Each number is 128 + 32 x the weight over its row's rms, rounded and kept within 0 to 255. Layers, rows and columns count from 0. Numbers have three digits each. The size before them is the row's rms in percent of the matrix's.

# layer 10 MLP down (transposed), 768x192, rms 0.0862, rows 60-200, columns 144-191
079:129114099203120155102115156156204168172137126126103147117185099171119168139101151145162200107167140110078144146079057225127118173073146075093122
105:086121142091102131141149092158174115161131089130150120099148074135182173120132120114136136157081130130118126108122131167124178131199084136093135
092:147123104084163050143130087142065110148133197098148111154152106174153103114146112185180162135091137098169086191145169099139181128099088172125088
126:154137103109159147143152112110086061154093122100118093141164108112153151104182139158126146105146109104110146105111106134165154150152124184147135
089:206160121098111094083115147143100141132158203115109180170086079122113129124090144104147140106094126112164068104133137062098146098158132141094152
108:126170091214119132141137134114135105103077152127133115120125209108111126163165111151119181114089210141139173109149112141137073132144098139176100
098:124166146155102132149133115169113120166111141136095084098116142126103080136128194070187139096165107133178157110107140082114087104067156135133075
110:111091089117130137167099109126162152127178138107079120103103094148182119148067123109141123072132066098151182127174152084158124124188153138120052
090:107113155112135175142111103126086117121063085123127122159131131134196123164195106140071098173096095189145084120107110117155124160180172135130140
083:137232134094158120168147128041142121174080121150181088147104140153141127141073161119116111126161136177156122118149151127139190148160111114109087
105:076121140171117149121141142157123189131106132182163160102124077099128144100113148158148170110109165085117132149076138154127033107152163094133141
093:102063163074172154148102126158086164133141117122120134130125127149109184140112135102119085171128142159144125132084123129105165123095148103146172
110:113139109074094114133090121137107132170142118132104122136135057131112148149115132116083160111151094101143127170066070092078089168099082125106121
099:099145122130123130115126131154135134206110133162136200141145098127136149115136123139156059158157126075137130156110159163119096157144135069137029
087:154150142085144148145113134139105106125102091133124061139135146077109144205077131099125172125182164165149123098132055168060068105099156117121107
099:136121155102108118134156120105129141177091161160106152100142089135125098166158129133102099070039150125182103149167194069117112139179069091112116
103:194143138105092073150101185134125137151114091095166130154125127161099158110151121157162083119179131124131112059085122110129077170090125126107106
093:126136066081148130125135085067181124170117139164132119118158142119071081216139185185101143084103161143185090091160125112075159088116078075150140
098:101073144091090158178121097097100154121104121131129107162140181077063087114128117150141175121130094130159071121117111096058221093160153137137154
101:096126159140119177176123190170059132130157161152110103170085129130177149168103105124155108069121125162164182177122081130132118119117171151135112
087:178123198090076133072105128132107093080181113161107150124121044137192130163127118051137094149100113057143104148167150085149120132104171128098161
094:128140141104164137133102133130118101202104124186094137139141136167159100148065158100147103115181138103087125142185189084168093139132100135117130
104:116151132081106155099125136075161167115131083080104160129109157092093171085104133127116204183112141116173172092144120123154154138080089093168146
091:163130113068140165110166095155132228157150125121135129111097118117110132169117136129168153082117138118242105097076098141124073117126175132154124
110:154101144130140109116217172136147130093101057108071094123084143149140130147141112153130074147107127117175113110149106166148157205094119051117078
096:153175135133123207125145102110179137198082097134115096104184108164108087112134115130101134135096101088154171145114122117110062096177097120136127
115:171141112168107127155088153100133093197183152101124147154159116182072168200120098104153124119149108127120125138124138100167096143127090146155138
114:117106066098138148143134125170121112120185164123141116060115128160158093119137128143091124110121116134108102110182089105058080113114124176133114
092:144081152116108111141068099109153138141183124123116187104116148164113094153177161087144156062144156126182209146099111172115097122139150118145113
098:094113148113152206069127129132126120122131094162148132159114136210147131131134137099160162146135106152100062094173132117180118100144134128090177
083:115114195175191111095125122100111135126109110158114131128185098154129145183137118082082106139154123094137117113154156186094095132148122138157142
094:188153160081087188106143103137095162072124096138142138127157048065172190115168138108167180154132105163083190100088122087137110145116093122097108
090:099147113130116103135167154136106219107169137127071146155146120131136112170152160155110158138151126159079187135177165158093167116074149153118092
096:164117125118105113099118115148106074105132093109141106150126108169159154130120098081160130156103106209108064103148090154165178139067169112084164
110:119119110109092206138069187145139141183100135121133128148112105147129129163120088199117063085113104104137119048140144099173117106109171081118139
117:155106088141135163079085166173083108120126165155091102121074148137141103132134180126107113140111151178137133139107194166134090080101159082142129
130:161130159149125115127118179166181082107137167108187135158172128098135097131172143138070110092174092129128071135192130075127122145126156130117184
107:150144113098133110130131102139120142150087162115147184091153074131196127121091136144125118145079107128132078135157090124185090150109104118105102
090:138126149195092114129104145170057102107131123115105111106119151143178098107170177106179117146133123127079079172132234115101116088172087089069142
091:153113128136130121177164120167152159151129096153111153123175164142106119121117130115148132127122131157145124112169080147141133068075129141169147
100:119092132158114133117084154134189125143138141144157098167164220116096135101063118147176136122165114092179161125142194133115143099136158159151101
105:132142087087180124179081158175074107163157161124112152147146160159140093083116154114111156169152148172152128138067115095182123060134127104146065
087:159105069089094123177098134129091207129086107066150103119098139161115112134141165116121102103142118179157150120184098142160073132101102170168113
093:056120130082132136096132119125186114123150122161073169146106108121186139119184153155083170139102133142122080145122213096089141139143115131124153
091:109114078114106076110176184176125140165069132068155109101093123142075093111150114120149114142085160128138093153181098096139070128093091156131111
086:108095151117145095166081126174105167146117108127094109155072122239101137178128137077098117179141123149153067100111094124107095101109106093110104
082:115086117134135119100138148121128143130119132139154111155148179146049079182138129101177131123103171137189152102135068120123102084154086144181125
086:129113121106151046159138136140226159137163117153147176089175128159141125129063160131153118108143102116102136128099110159160146144193133116155104
099:106117081086147081136116141165161116126144080134147075139120174135114178160151071099156130108128177165156131079139101162147122114116097167136111
102:120128095131136139117111094138148126173072114097173138131078138112172108123056158119094130104119096112149123104155154109142158202136158165072143
090:161143107054153157153082148116189099148105100182130212122138123185129101170141207138134073145153118184138081113090090143166073108124098110213094
088:106112128137115154145165154130109184186105109148110161145168153081073120119116151169139131140128141112150157128149141069068122122088172113178116
105:100116131101136168141142145103126160116095108124148157131162128138137075137146134104122113135183145103130145154109146112121080158094116118113148
094:104113149141119150090099085154136090103093151094173174120070143096110152157144135162109135051079122167142134122109158094144177102177111137118104
118:140169210089084109067107137152124145182136161139103161109109111155115151121136145062138115143124175147155147112197146142091107078182078088088177
078:189130095122086146122111161158159180136124120157096173139151106193142110145118163099118127144113137148146108121106107116150150130098110091073156
095:162102119131163162149074160114109109081121100133094175131120209178102152164112134090112174143120128085139159093142120186115148121123126151110130
100:128119095208182172128110114124092139146154148081091118158114194117151109120135114128146128114133142140099099088137138110103092173122159134122123
107:153100145149132140128146134095103149127168116143186130150088128151123144111144191132117143197100110103137144108115144149162137138095158126108162
089:134175111115104114177107128157166157180129105128130199112120143124124143108207123163135130105104168111146165123089157137153105130132096093072152
082:090167122052072138113173127125124128140176184117142116148120175139096154171072120129137154107141216153162144131152121106166130111105105093115147
110:104104121140193085155094157203132079170121093114114129124133127146119131173137112100105117125090126056132151205091128199108147128136160172137128
077:082133125156121097134186149154147166205136166132178171135188122072091126142117138125127106123113098139145124162143117059131115111178139079139071
110:071076061149172055124085181164041090094137113076151086088109134149112104142134081066126123159155149143134164162127090189161126091144104147130120
102:134103092089144126117156129104120061093090117131131123172108157115153112189151159070161179144147138179163126087154146105087159137146135158106142
106:116147122173108210104133127110148177157134158139090161183112098117134133132184172068161097102149186113137143161078104180090077093139103107179121
093:071130096092093130138149154126144122101118126152108152106152086122156163170090124106128121157110100152166056132131148107139111157169069180119146
088:145143124178140063122147102139126109127130081121153109039133128113143088117091164078172099151150098145139108127166141143145162092139163125084192
090:115109086143142117190088163123106126095146161171078110092098137175118110139185076145136143119119141170157188151124093137084137099099124120104090
101:085072119114112138172147091149120208096143088105139134116113118118128171136139203100153147212142095099082127112116145150103150226071189127113116
092:169136097121123217121149135086058141132065087144127083095133168155100152196055160159106167114149141151163164141126116112149131123135185092088129
087:183138048125137109129099137141173138146071131103153111092132189163180100134135129188083106148170125138131097145146117100147107181177118111114067
096:165147136120122155095146180144173116127130118139177140057127147132128156132159131093163132125113181148105193100112151181186138128186101105109077
100:123087089104135046156161047150126178162167178086081117118097108183170137088181137198165105134079082137128141149139048145154047127102099102129097
137:135175094186160134128157135121124103121111121133098151130113092096143119158120115095093102090137106096141130146141133124107129108142119187211062
131:140109098134134162071096091178138082102128171110130133108126160103145105086106129122099098156160118151092093091148107136115129086138078130163107
104:130123095153118131081079119188132189119122117113156166136125091122165188145117121133104110182134122126146164067100154103090104125142087114183164
103:177130100116120157119178068154112072156088108096129125155099182081111124175109115191157181111129104150093158089108109135119174128106180151150125
123:129113151121148067076151092058104133145183118114156148115178168125125149145117128129121141135133153081114102098104185096150145094140101083093098
102:099117185129144102131096148162113119205049151144123140111118114181089121122160180160132172157158116143126158098031152146120098095125163057115104
093:177120126151144158150165129096074197179110112067164099178082144162197111085041113185109158102145132125115192108120132101133144133165077104156108
083:124130154099102115153113165103120164148126107083129177182174090104113140155116114164139138193146093137155107076136125106176159123134148114136115
116:152116086092098079181112141176146167118074128136124136113093115163098094146161128165150153068142200167093112146107154119134162124128148213182078
085:114118127132149131142172135166122126178126102137111044149175146105160130168131091149092119144130119159076099069127094132090127141113048127166178
106:145185128094096152157124045153187190145146095098092107134133061148127107132112157098161131137112108112125144133080156122121057170111127065165115
110:147132120137093143166160160137095078175138145175069098123160207220140140161150182122112119124142161137166164179121121112120087141126122071141154
096:143167110170173092156170083187198103160079128141142125132101173130114135150176178077093177123168149139142144117095087105187088083134167098140084
109:156164121069156133093118103105196102121133146151130177103127138143150115181098162149121101079105133171112157112123138087184132134129154170143081
086:142048110115065124115193127140035081159155143115111131080161171065071153112127117168130099120146143109131161153138159126140135132139106163166173
139:074108073139123123167139137077186085132108097119155155121119176140142113051103131161165191115164116097105159105122027190151140129118185103172130
097:112102076076146156125093069117136125081177083189085191126051105138170125140100134119076171198125115139123136091150076140128103127062141112109153
090:093112179132079076133074137107072063040146092129156121101145148132101120137121130151190158119112142171118119075131083158139139078159177117145197
093:143133099092113071155155139159054166208119117118101125169095100093115097142144165149132139123100088108183149181176146137153033099087107064121151
089:100145131096136110123163140124125113118112128130052142108156153126118148093078075107135127177130124153138168127179135136119065082153138089114179
106:157222140086119108104079192099135155160118132122132176153137170081165118113119115156049101088106130176151143138129133140111138128123110115169075
095:192141121129170166146100157193102169129115112137080155186158014145142096082112086161138101125109150163135157152128133087088151161125120155140128
084:148139186109097159181177136107086164125063075121087152121107127080184082106091125133178153095165099123143128105110131126081082068103130129155141
094:121139144123123126121115084112139144122172160103110202178082172133139152110147113169105123173100112163120139168099112111103157126147138081151063
097:120128145113178167140155080188234199141088085141154179106136170146126041162109199135118162087165094149164164150078095109166084099134129185156109
094:201129092136126123125077159128034120119091087168080121146150161138038122165100153191080133163151144152098137094117098120140109148111129153115096
096:136123154081102140170125081151137212138112066093137184159107100132130137127171127076144108168115103116123180155168170141154180116071149146083175
076:105204128152082103117078106118145097102141108114065136095107139142154095128166087100123137143080152154127068180203129137101159114100110081100118
098:113149085160082161133137114113070241147150122153130156176160088113075130103185116113125121084107090137114126119149094093158095137133098170127112
104:141170058136148129122096149060090152186149107136109123171060125160152188154136108168055165105148120182125076123095129136119138108134149192196194
099:141141102077130118108104125130099129137143158122138174143105159154156132209115131151107117111131114111162153093158144154112146150145101178150098
063:051187093166114141153122123122153160153143105115095139168165105115140096053162106158115168147130143141108130094145095144125133176171069108140113
099:144091122109073131142120139153075085078152153162132171156163156133137080086151064107168143188052088104164122103148144100130132101176114071106139
088:137180062130080120126147087098095110101189091125125091184156138118131116193060157121132148080197106155096093123153141123106089124114146125101107
104:160135093116149145101106071145145241166145098058164115105076121121137129096138118146132149157117158077135107114115158126102118147135116142162141
097:141098161140083163095113228150097147058144092079142099154126138115091150126136095139097104151134111160135117088145160141099167143125145114113171
096:138106182110168098157113169180131116113098174154154179105122061103145127117108171176067075122115117090151144128106130125081122183155116168162170
085:096139125098110180125133160177051184151175149105113198158055099123104136129117093121109104172112143074129131156165133108106085139186109174132157
095:180166100138250200141123140154110149084128127107162106128109168131172187139152092187116098094109085163127140131074105128187154142095140148125133
102:123199111172124102118117133103147127169150088150127099135111101179151116135146159081140167137160147167113097092141109133141178195092163087091137
105:162195108087082146128113105147123178086165136131163171165107126124087130142127120128149155075070103140128143115127121132129122076112114133131099
118:097124127100146142135099133152097032115095127160152134117040127130147154154124100183142147122112102098106143067101151092041139176154212132180133
098:114119094177082114119143166155159148108145163106098116141184127130096132147059113130115117102139118144162118073159140096101066069164102098107108
099:116125102184130109180109103069066136136183117110128126126134178124142110094156145165109114184138123199200116107128068141145082126063161166134066
088:164111184174097135144129091164137167057106050118133129124106157175163141176121139085145104147178083142171143145106091126153151090065132108098148
089:125161141152107122099146163088029075194111128153151138109191198129145136127108171158175109173152187144196107144125132166109164104154075113087110
114:139119070087194150116127154135138146143099126106144129137061134141156109160113150159119133098119128182131154087116149121176174140169142142183162
089:134114139112112127123167138123092082076140094128087124101134117187135175136096140063176197096127133130138097078131090172135148058114100117134171
093:126133114112100115105179156147131170111114088153143104156122120184093085161138129122074139162057127189120091164094069136165132104092124121154147
116:133144123133198154064128111114136178124108145103189138125082133110100152130161101106139182096112145148098128062080087209112122178094100161131135
093:060182100122160112129177144110018133147085076116094134104128124160138147167136123116141149154099148173137111166200122166068100163110181153169099
086:120133140137175181091108183096156173120068054199127175126138213157138144149127137121169165086145133110080113127121124176094110124115099140080102
094:091094098081179125114127081163115209174074081098155119173123099154147107160130220101151153116135070179128146116116108158135124121139176122144098
089:160088148087130082084063158167145102205093120155118092108137173108055081192136106150111167116106164120115127063118140180156163144164097136142076
099:117093114141098058129162118150140165103160163127079108142183166121130170145091102119103094135111159130096164065133139104074138083124109126151152
106:149125121129131132178085179119132094062142152139164136143099126140157113098159104147134108154160070108124109139167156080160150130161084080101135
093:113133101107128137095149116119099151174043114064136132137139089112138136175139026093165120167133151112129135135085121126172132159107089155102122
087:093086089109132140152126114112165166109141168157130150134117167059147108139105123189151135112085106106130147148114143132103116159131118101087112
115:136139126140156184151082128110159016173121144142102158158139134075127131119092186154123131063125135121133098108166128132178118163109126090108104
116:162122116142082195099105144117060112123180150112131142133140138134225108102105115137103120101077121111136131117150169103121185130195094126220072
084:153134144115115120139168151138127148171059113153095148148103154119131184153160151148172138095091108040169172144144138145103123103125096118177062
105:133095121129110134127092086118141233112131126078091180139088094091173110146142108081125168154124147097055153165084117176155047123101112099105174
097:142170197127137074119122151106141160145138172097163092081131142080124141143158172103123101166072155129171099153128120113173145106104123170156109
097:129150148116130098101154147178103201112128137101119148137246106158157115155136157133132095161117092098162145106123116076146101144182113101085144
101:076110126088083145138163119129190070130176143119155165171136176153162140106111196155115103072094135103160153183170103119112070130182128129169087
091:115135112139159141143108157142073179165143153108166147190098076112097130208120130201169097131130166074166094168147135114141122118166113183171151
126:093125141116123126062180120158115105110140146107113144114102124078140172130126128130125131163143110117138166188116130130129094148167140167144145
# layer 10 MLP up, 768x192, rms 0.0876, rows 61-201, columns 144-191
110:137163193137114116108123134075106139095165146192097110116164151081079130111105162118119124075225136145133094141124099149132133124083155098124108
094:156115076178114122161084190145145111120137121114104141161088104116111150081161141144085116099157144087087098101150125125063098125147148168159182
122:118058150169113123196100163094148118125136124143130173090172096100166101097134170062094110128139170090131069197125113127117102119133154074095122
098:130102104198078153095171132113110102124137175103207140118155150080133173106166134147144151091143153139119137088118143125133193147151124092113155
106:066143147123118130164159115109135111077146127174133141125155126083114083105113166102127117084118195095115135138123098160126148113071150125094131
093:212151103171133158109166144152170088140109179156211109132111148145119135109158146141110083064126121144089077112120124116113122182159106045078160
106:154144147132149075146146118111145042134141090154172147140077141106122135118137204091087113152129151117108159124208077082189154109033175151074162
090:117165137115150112100162115084175154136139164134111197158130099130094090085087166149123159106179159126119139103147161113124116130092082144105086
086:137056160194089103101142157148107132053165117110116137143168121107142149093130102099128103154123119118111113172151130069103085130096181152121186
110:150169115108098140173183088092143128095162139124138146157082157117136129134147122104151073157158142138110128143141188146082220130105128130108133
093:195219122173089145124132119112160118117132140115106097106120112109124114123141144156061173076103121115113161144152086099106139101098100131102106
116:104150140140186131131183123077211137139107132165167111180127139085156115149091108142133117137103193099093118113161100116137136100123174119109130
101:139121093188138164089096120122129129075121189103143111135129108119124082081130139100070172126131101154147127121100097081115113125134165112125167
097:142132092172077142087147139091142108073193162126161135163081166145181131151121163125155122095132140159127063178158145136137154138088104124106168
098:171114149190117059101149134086185133126139103053126126132142144126172129082114140112171137128202126102090123115075055128126169154127176112122131
101:148098127122128079115175107122170097112140123192180143158162153105124142138129135073138183202160129127093123145108137120121163109135147144138099
089:141098120213079116091143136164132115138113155132125095136134112121192171008128162086179115126117107109106123145141128086125099133151142075108149
097:143138111125124106076114125166140099126084150119145130088099092156159132102110165103110084136197137153132156106170100094185129151050155169167117
104:162149115119118129098171122098167131140106130171125185180117098124137124094143147128058148077136135153101081107149187148138082137100113142105165
085:134139058197167157162177144145210090177068156117143139143163170116074163075139048233138169085174166142118143124130118115100129152180122131202104
092:158105197111109125134141131147105058153139114133154116069114110060093179093121167068056107113177136056173111178143110103142109169079145149160122
109:136127090201114084180158150108166121136145134164076123102136075170148089139107176095155105093151156084107137117182085183099144127082138078128120
089:149098140158154210136112147072130099139147096145123081149059115094173202095171142141103150061187152107052141174115149134089145133129121139134144
109:166134140111115116128126158128139130126134174159124086135177137148167138127153172116101158112198156098150136139100136115165107112157025137101083
093:093118155156076135142132142105165087114150172087125176157045155046133171148137136153131144157107192131070140203155128168108102110079104146111105
110:137094116169137117130141140179123113149102130161146142107073048095163155084148142094105128115119161104084133104096113127151209098067119171093134
107:134161169121136111137164169085130111190083189140116159114178082100131147108105165096169124133097135070084112108099133124153135170165156075097078
087:127152109082108158097134129143166075089090114170182096127105132112156159128153102124125143089149184140115096175106134084077096115194152119159127
104:127099075179105034107114079115131109202150162150100122107157113149126106135104169180125130107129157062144145169143103115099151124113121138146117
090:109135096106117144166133092122151137138178151144128154161137130094108152070106188147144090132101161153094083155100120081122154107136111117057119
092:094130104136152142180153151083129088166168177152101139115103123155097079129128149102082055151161133060132093131145128119124127137124108136175174
093:137128167144108112129107109143132160134127140084144086107111098104112141070096115107124159100121123114126118125099073116098110154163144056120197
123:142139122138098123149087147104143089106125152118154100160115131128157158105074118110112112111091147148111085151162079131145114137087147073082158
108:113112168124096132145120116092120079104171182172165161135154148127185115139098182098161198147107142087107110141137139094147081142099147113138076
116:152174142115118123136156170118153115114130136145146130136120086035126111112112118129115126111135182074070156111110087142123137157147172157097156
134:153121164143104108035098201140120131125202146126079111117141118146105167054123193113127091146096106084124164119159118103054133146124136092124140
107:088150193085064160119155142139122091078100134178089104052108126044099153109132193151114056139131119118135112145166117117144173170123152098136143
092:134106089099123162110123151064185134149141166131107148116114145083084148082105087121089164051137116135109168144159119130107153165090181155149143
085:108145155085083107102151091063134095127154165103073120131146149078082194112097107155103133136147188101139121140142112143111136148068107094135141
101:101096127135168148161183135119150113118152164164160114093164096108118175146114151101146124141067163095133041164128097137064151128115145091133125
103:111188165165114094085134073138170068099135099071175123112081117123141162140141200190134134096178123138118104179155103121142182112062126105094113
090:093153165183153138211160184092154108167154152160163157095088090107132109134125095143141160127095112066120065166106202142173165130135174111086162
091:194126145151161103115160156120132117137136126106143175159160109163077177077095103068133126116174142161097142120127097114138142114108149095079149
091:205108136119155165155124119135134138109156133179145130184159138096155156090196126123044139159137170095131108070127093159108160149123132096169146
085:146186114145106178123163151120119153125146135170132153138133121060108154058118197140137104060156091079115149155098082127143130208126115115107082
081:153189153080096098165163077088159092105141134104127113132155096124078097092110114055104146107176143099156152189156112130121148166137185110126176
084:069170117152161119139125138101092128125124108125105165149117170088131129108140136110083146109164094056105118125181094122138143052139173137102101
095:138106200082094166102163110069110126123118130169101188155157094149156117157099201114109123123169133139090080110167071090137127132138098047079137
097:121103187165116112125127159099109111129175121104115180115219137113155234090106119108157141194139149087121168123125172108107156090100121145082164
080:082162154153180113105141091124136115163105172078131103146122093092171127069153131102068204145125146063134139111152080105116129169172148155113120
088:188144126113158138155113145131156117134105181144197162127111082147066201133136107149138120083107132105146096139192120127129121190148103143107136
109:103130150138148117088115126103156111179143112108088069148104140008119144141159106162140207090098161118106130099113109118176193128120126104111152
097:122140218148109126132219185087164138123111156148100139121155102138115144134075192101105148160141131079134150108100180169086111141057150121098101
115:102130108164156116129141096152143080177191118137109099173152153107153193158117175135158191151163142159099136071127100152127196183122095093123132
093:202120124110097139151134141086115124151127164102159095137151133127090110107049119099145109129156149111153106119195138088119098115127151141105204
099:152102161113072055126130127107146150160178139140158150064128108077075221084108129134152090099215155063121140102128104131201159151077153136194126
108:136122143137088111194141142098125128133119147103141149098118142114096126107130135129147097156140122104121158131107125128052182104134115063097100
110:150118082131112063130142088080152122118143128129095091121130137124078117112117115179159119100167111138118127190181116069101152144099145119132117
085:128131141157134129080102093136106117112117182146133127206105116082168107137089139151121157100121082168081098139168099092087092050114203156082181
087:167113154179141076124129190139118136090124127148137128084185082131187163100139148085131054110187108092111122102131134080126126168158152089119113
106:181040149142060151124074129122150116128182116123149115154125122172129139162162164139138100128204124132122120153117114140104164130100159144164142
088:182126096103114104096080116112117104104124092137108134173028113143137140116194095121120170099127186155097123119108146192138139162079142148125165
113:159217202091076191111158084063122158140117131178146141145173106089173160115134142129139154119126131139087097132151135114115102142112126077090158
113:157162199146079131115164067109125136151173154167163207116136076086217109158068156153046038123117141049103055146105123130149132155171122076105126
105:143111137139086147124146087069197104104165164101108162102152107162200072063149098117107148164147157063106087107107117075084137101132179138115139
089:160106127138142094109092134086148093136160115053144070201114120161141162095154135188165107131135111071104146153156114146065145115091113149124107
092:085159121127178147131145081102127105147129118178148112210136131095074156118092204096069088153100179112100111149142106118075107173107116076115122
090:146171172123119143050159099182126153143153145114189153129124102113188154102040150168106087132166144112102073098128136146138149167137196108114150
109:249148081109115121068101108116172136124163158143175149152106101113137130128119150162128095136104141136136117113165114065201118124128142052117144
097:093226105118112169121095117113148165093177132091146097144114113088116148113131112116124179131103111091140081162162109136107123128113102060113183
086:095105167109093164160124133151132066108134147139163129067203102138123121111079093109109131109130137134128124140144113085116111141115186146143115
094:123113153122075107142103090159153114071136112085079092152121117093167083134103137091125111113134071057111122133209064122059143112120170186137190
106:110116139170136170187102175105179104076169151107164135163150110102095100154143130098134097217122200057112137130137139090109181174154176109137133
125:113202156125156126098130149099158098155141123140073091132138091047123146128089102137106165134150207093145137126151077150150159110115176089160109
126:171131142120093141150200092138109101125125206170206107079181086127161154100127181093154116062119075082091175177124206060079117122077194124094150
107:183161079158160140149134155077102122123140155155156138104084119130046087127101070133109173100083145168129123153176101150121129091110126096110115
106:163139133149117140131105110101130132072173144118150077094064123110117095125138222051089128155109108138162119116109137173171128156172082133094114
121:116104139179145048100149102144141157134160169133144109079109104128120107107082136152103144185153162106145155164112115130147163114123083117131061
098:166152152123090122163081132118127091099166144155113150148067137077155134097159150157101082133165159151067091162118202142098142114086115166084121
096:117160152155078142193191121133160103102111132136122131118157083059098078106137171167136182178141178166148100181145127172175118149098117139105119
084:162148106139165177097140091157142116108130130149139061076096119122134116090132147150116118112082158095086167173105123085084087152130134113157127
113:074074159145134130096120113119129072138152185137187168150114087141124150145132171116100115106059175125093144138078103122107102174147141130114151
093:156149147123094133123100123080126151069198157129139164116114153125062134129089197094130098084194135129157091192117129083113115144116162112119098
107:107096097142113079082176186075193091143143161134162123154109172123116098155097098140130050117164174107123097162154127116133196130107113124142138
108:116125124160157092146145099078130105102143143072157138084166155071101147116169118097089101134177128163129140169139047118158180115087149078123097
095:145117172146149188081154154097107129151108167145093149164125080131133152132086149165138125099112156130091151139119152119146120134177106170124157
112:103148095121129102117099130153096092073129159096209074106098182097118139117090129134157095066150095139158155196189137092084152128104070117096129
088:115139156137166102151118124125198108153118073151170148058120140151154105143088088064145112109165113094082162134118164114113136162092160126166105
133:134161133117128132187123071116130066157110152163099118203142110124112156103142196110092187089118123103088129115175103120115193179128207109113103
098:155135191141112143137174152097129134066112179115193125142194148089129135135129103082229057068101163124137132164112177124155142165203077165133091
088:155165101136114104126159135159154149177153156119103164162122137084140200065152114126129111125169073054144164136108076035143110143106138104117091
093:148121139177177108117142155084132146106125169109092138116107123173110123126124153125127144118130129136163089102133107147081208147117148148136090
085:116151159135074125109103100118122092091166158129130143130163152145147148144144134181169116088130203137110126103100160117142166067109103092121156
108:077088108167123085173137133089099110089156086157112068195115124130142159125150120159161081147173128147120143177140069141090185109072166137091182
092:108110105117113117065140117101172110145161118167183143140052204112152170086143131148086096160153089058124094117138172134143111134126165117112161
087:111120085112111131113109138123107148122168193140163108139157136181054243128113167124097110067126131107129090166139151084119147178105133102079124
097:182150140125133145089187161081128115131083112157161115114192121126101137134154154148170104076222191110148101094121200151169153100129106155139175
099:136185184173097146114117175071121146173144166114094078198104078113173193100136101176135107143078158135080069106136082146097121153124071128112110
086:133169103131128174132110141127176086119103166117152112094076101100145126148177175143102162064103144123145121201128117108147105133111121126136159
109:183161111146141113124151102070159147151162146126102065108086147130133144099067130099085132136107178105099085114168129124074111119122102091178112
075:096126181122173167125113150098109127150127174205154119115113114120136162091091171137119077141112150120078143110135164126140081179207130166169145
100:134108161103135133114115136081135133115171179104092107094139139122108141127113131176129078110131128141136073119127120108084143128060163063119166
106:143155173121128186113165083141189134093061166123191096058169143119089106127119128085174080140194151124085145113156057097179144168095078131106113
091:090130138111101127193102130150136098115132110131141053155090135126168165085120090076165093086183086126123182172169103074101164162106164151114150
068:154095136106116144117121126162138003067131101086166138111080107090134168133159166193115136050103129117126113173146149097105081119086156139159162
103:114200139119144112114209071165147096130107146153127124149091097113156120134098149152129087097125110083129160105198089125144134175113164110084105
093:133124126135178110114156119109162094124171163128172111122057164123122133096133183132080078145092171100126080141131129151101124131150104124092102
113:157170185203112068123183083088145139085169146168074138164133110148156115123108152087091060115170144072117084136145153092123112110132161078091132
105:194121112110141077093161055126116135115116157142131103077095116163141116096150113166070144096141136154120163176117088087140099154079131150126157
092:143160153167131129093119107109144079081138192137095070153151107168090166137133156127080156083106186101172011219138117112087143118126152139097116
088:162135128166074102162083152139183112133092115133146086052184115157160146106159161084120106144156098076112063121096157125143182158116096090128123
107:099073138138057063209126150111123065145145115123132100123118117109127090089093125086162117127161175055104202151151100089071148108109195128128139
106:181162163087140169116131149099182075119140116080168081114148144021124156114075099079111132131150115154071090108158094143144135141066134114063191
102:143202096152161138137110115134164118129103141137128097165142122111169101090107113107092136160132157137136144135167081158113127151151111052103125
117:188177055167144098073131090153172105129163161175128135096155155121157136145069154184111139069114162067095105144124099162166198079078105094134120
086:105111127152114157130123128100113085108096164088143163070130121097127071114167074092153148100128182101133115107097200095166114094183152134129122
100:138086186091135093101134193106177112107072105145152139151173106092079121175091150089127116054127173163134140129149119137110198100153123144116172
086:175158085091137103085104183102087109165134180126152122138142109112120114079116136154079143111104069076127130113176198121128120161175148176130191
090:157124139127156150153106113148155134103140132102126073094054106133158147108137138043105087131098081117062110147146099056171118152146124138118130
109:137092146155134133067178136106186078137154112219115180161113162136162153130138139173096089104184123108077070102142182169112143159143176124091152
101:093113133157089121140121119114161115114090110081119083123152165139080106103136078120116120149121153096079107144145114111140069140107120140085135
095:101121176103138136106113075115107100095135139109096113157122114105123112135141147105139097044138111126086117094209148145122096100129111141090145
126:138172179207091141119130164081169124075174134174084106136069122106102180117112118135138103088179150142144120194104102106083177098146176089104135
092:199096179159136155147073210165171084161145142136089068116150082142162119090180153106148078163106102051130109111113149132127145097119154112103173
082:151153192135097135168158094119109136127134229081101151130085088100105139093156114128106137164095104109142145125133135142119150130109171116163159
101:171192165189126126112146178052126141120186129161069112084103124121128163138114088135118119096201171075100110128147140106119108150162123154079146
083:096150099132154139105138098099102160045124073128153121163103120098130195061144088106126106166143059156117118138123105102120136111114135153160180
088:163124114118110153058179154124157108123194173133155183110169137116179124114136091163138151099141198074108121123115163101139163094196142141108142
100:124164087158124133097140166130142125177118175086097115127122144086103171119119139109124164110140122088112107123094152174208104179131163112108083
097:139173161128070118187141108158124116119242189178179083126037135083091115101117202105094103084110133099116055160160057150116090151109214106147140
087:142102149143144111165131167125140115187109236045153183133064102170080151088139132119109130135100106139170106108107114113130141112129091122110111
115:169114111154095040141105136131191135163083186094165141113134079117137134111172154119109149174124170077132127104127075123120109137158153141125124
109:124170124137079095114152162141166080062152123132087115110120128069139104136119132070124177136144128110093127134136103145114182091050125095120134
083:159136108153150150125063149087075127134117121109131114096124132150152124100170115116098128111179116166064115107139142129129130155148112086125159
111:095174147166084121133127127115135148127200109165169140152165153076119131159102086127104087078183151118153118142150138084094203140086157137160146
106:194074076153106129138137110167135132159098149085131197163069127161135126108108114176101143134200154126112077096136135131140166169155091112145129
091:165112100118163139153134087109137136188085128125118159118011141096082125106161147166085191106111205176135121138103085152116140125126138138161118
091:174137097131112115174106082134062122106150122130144099134111137083107180070163111076094059137166085135122183132112141119124178133099129086143158
087:182134097163156175141093118118120092112139102134071103176116149094177165050180120152050140126130098154078135126113145170085131145120149101080130
121:120133153156144106188139117109144066152079155119143144115117087155152107134142152084175150152092202087123083131143072129137148122158151101075126
089:193150141112126097123130142145112135115131201104135143142148061123122133146082146126112124086124116157145114153115098063168130120152161157090145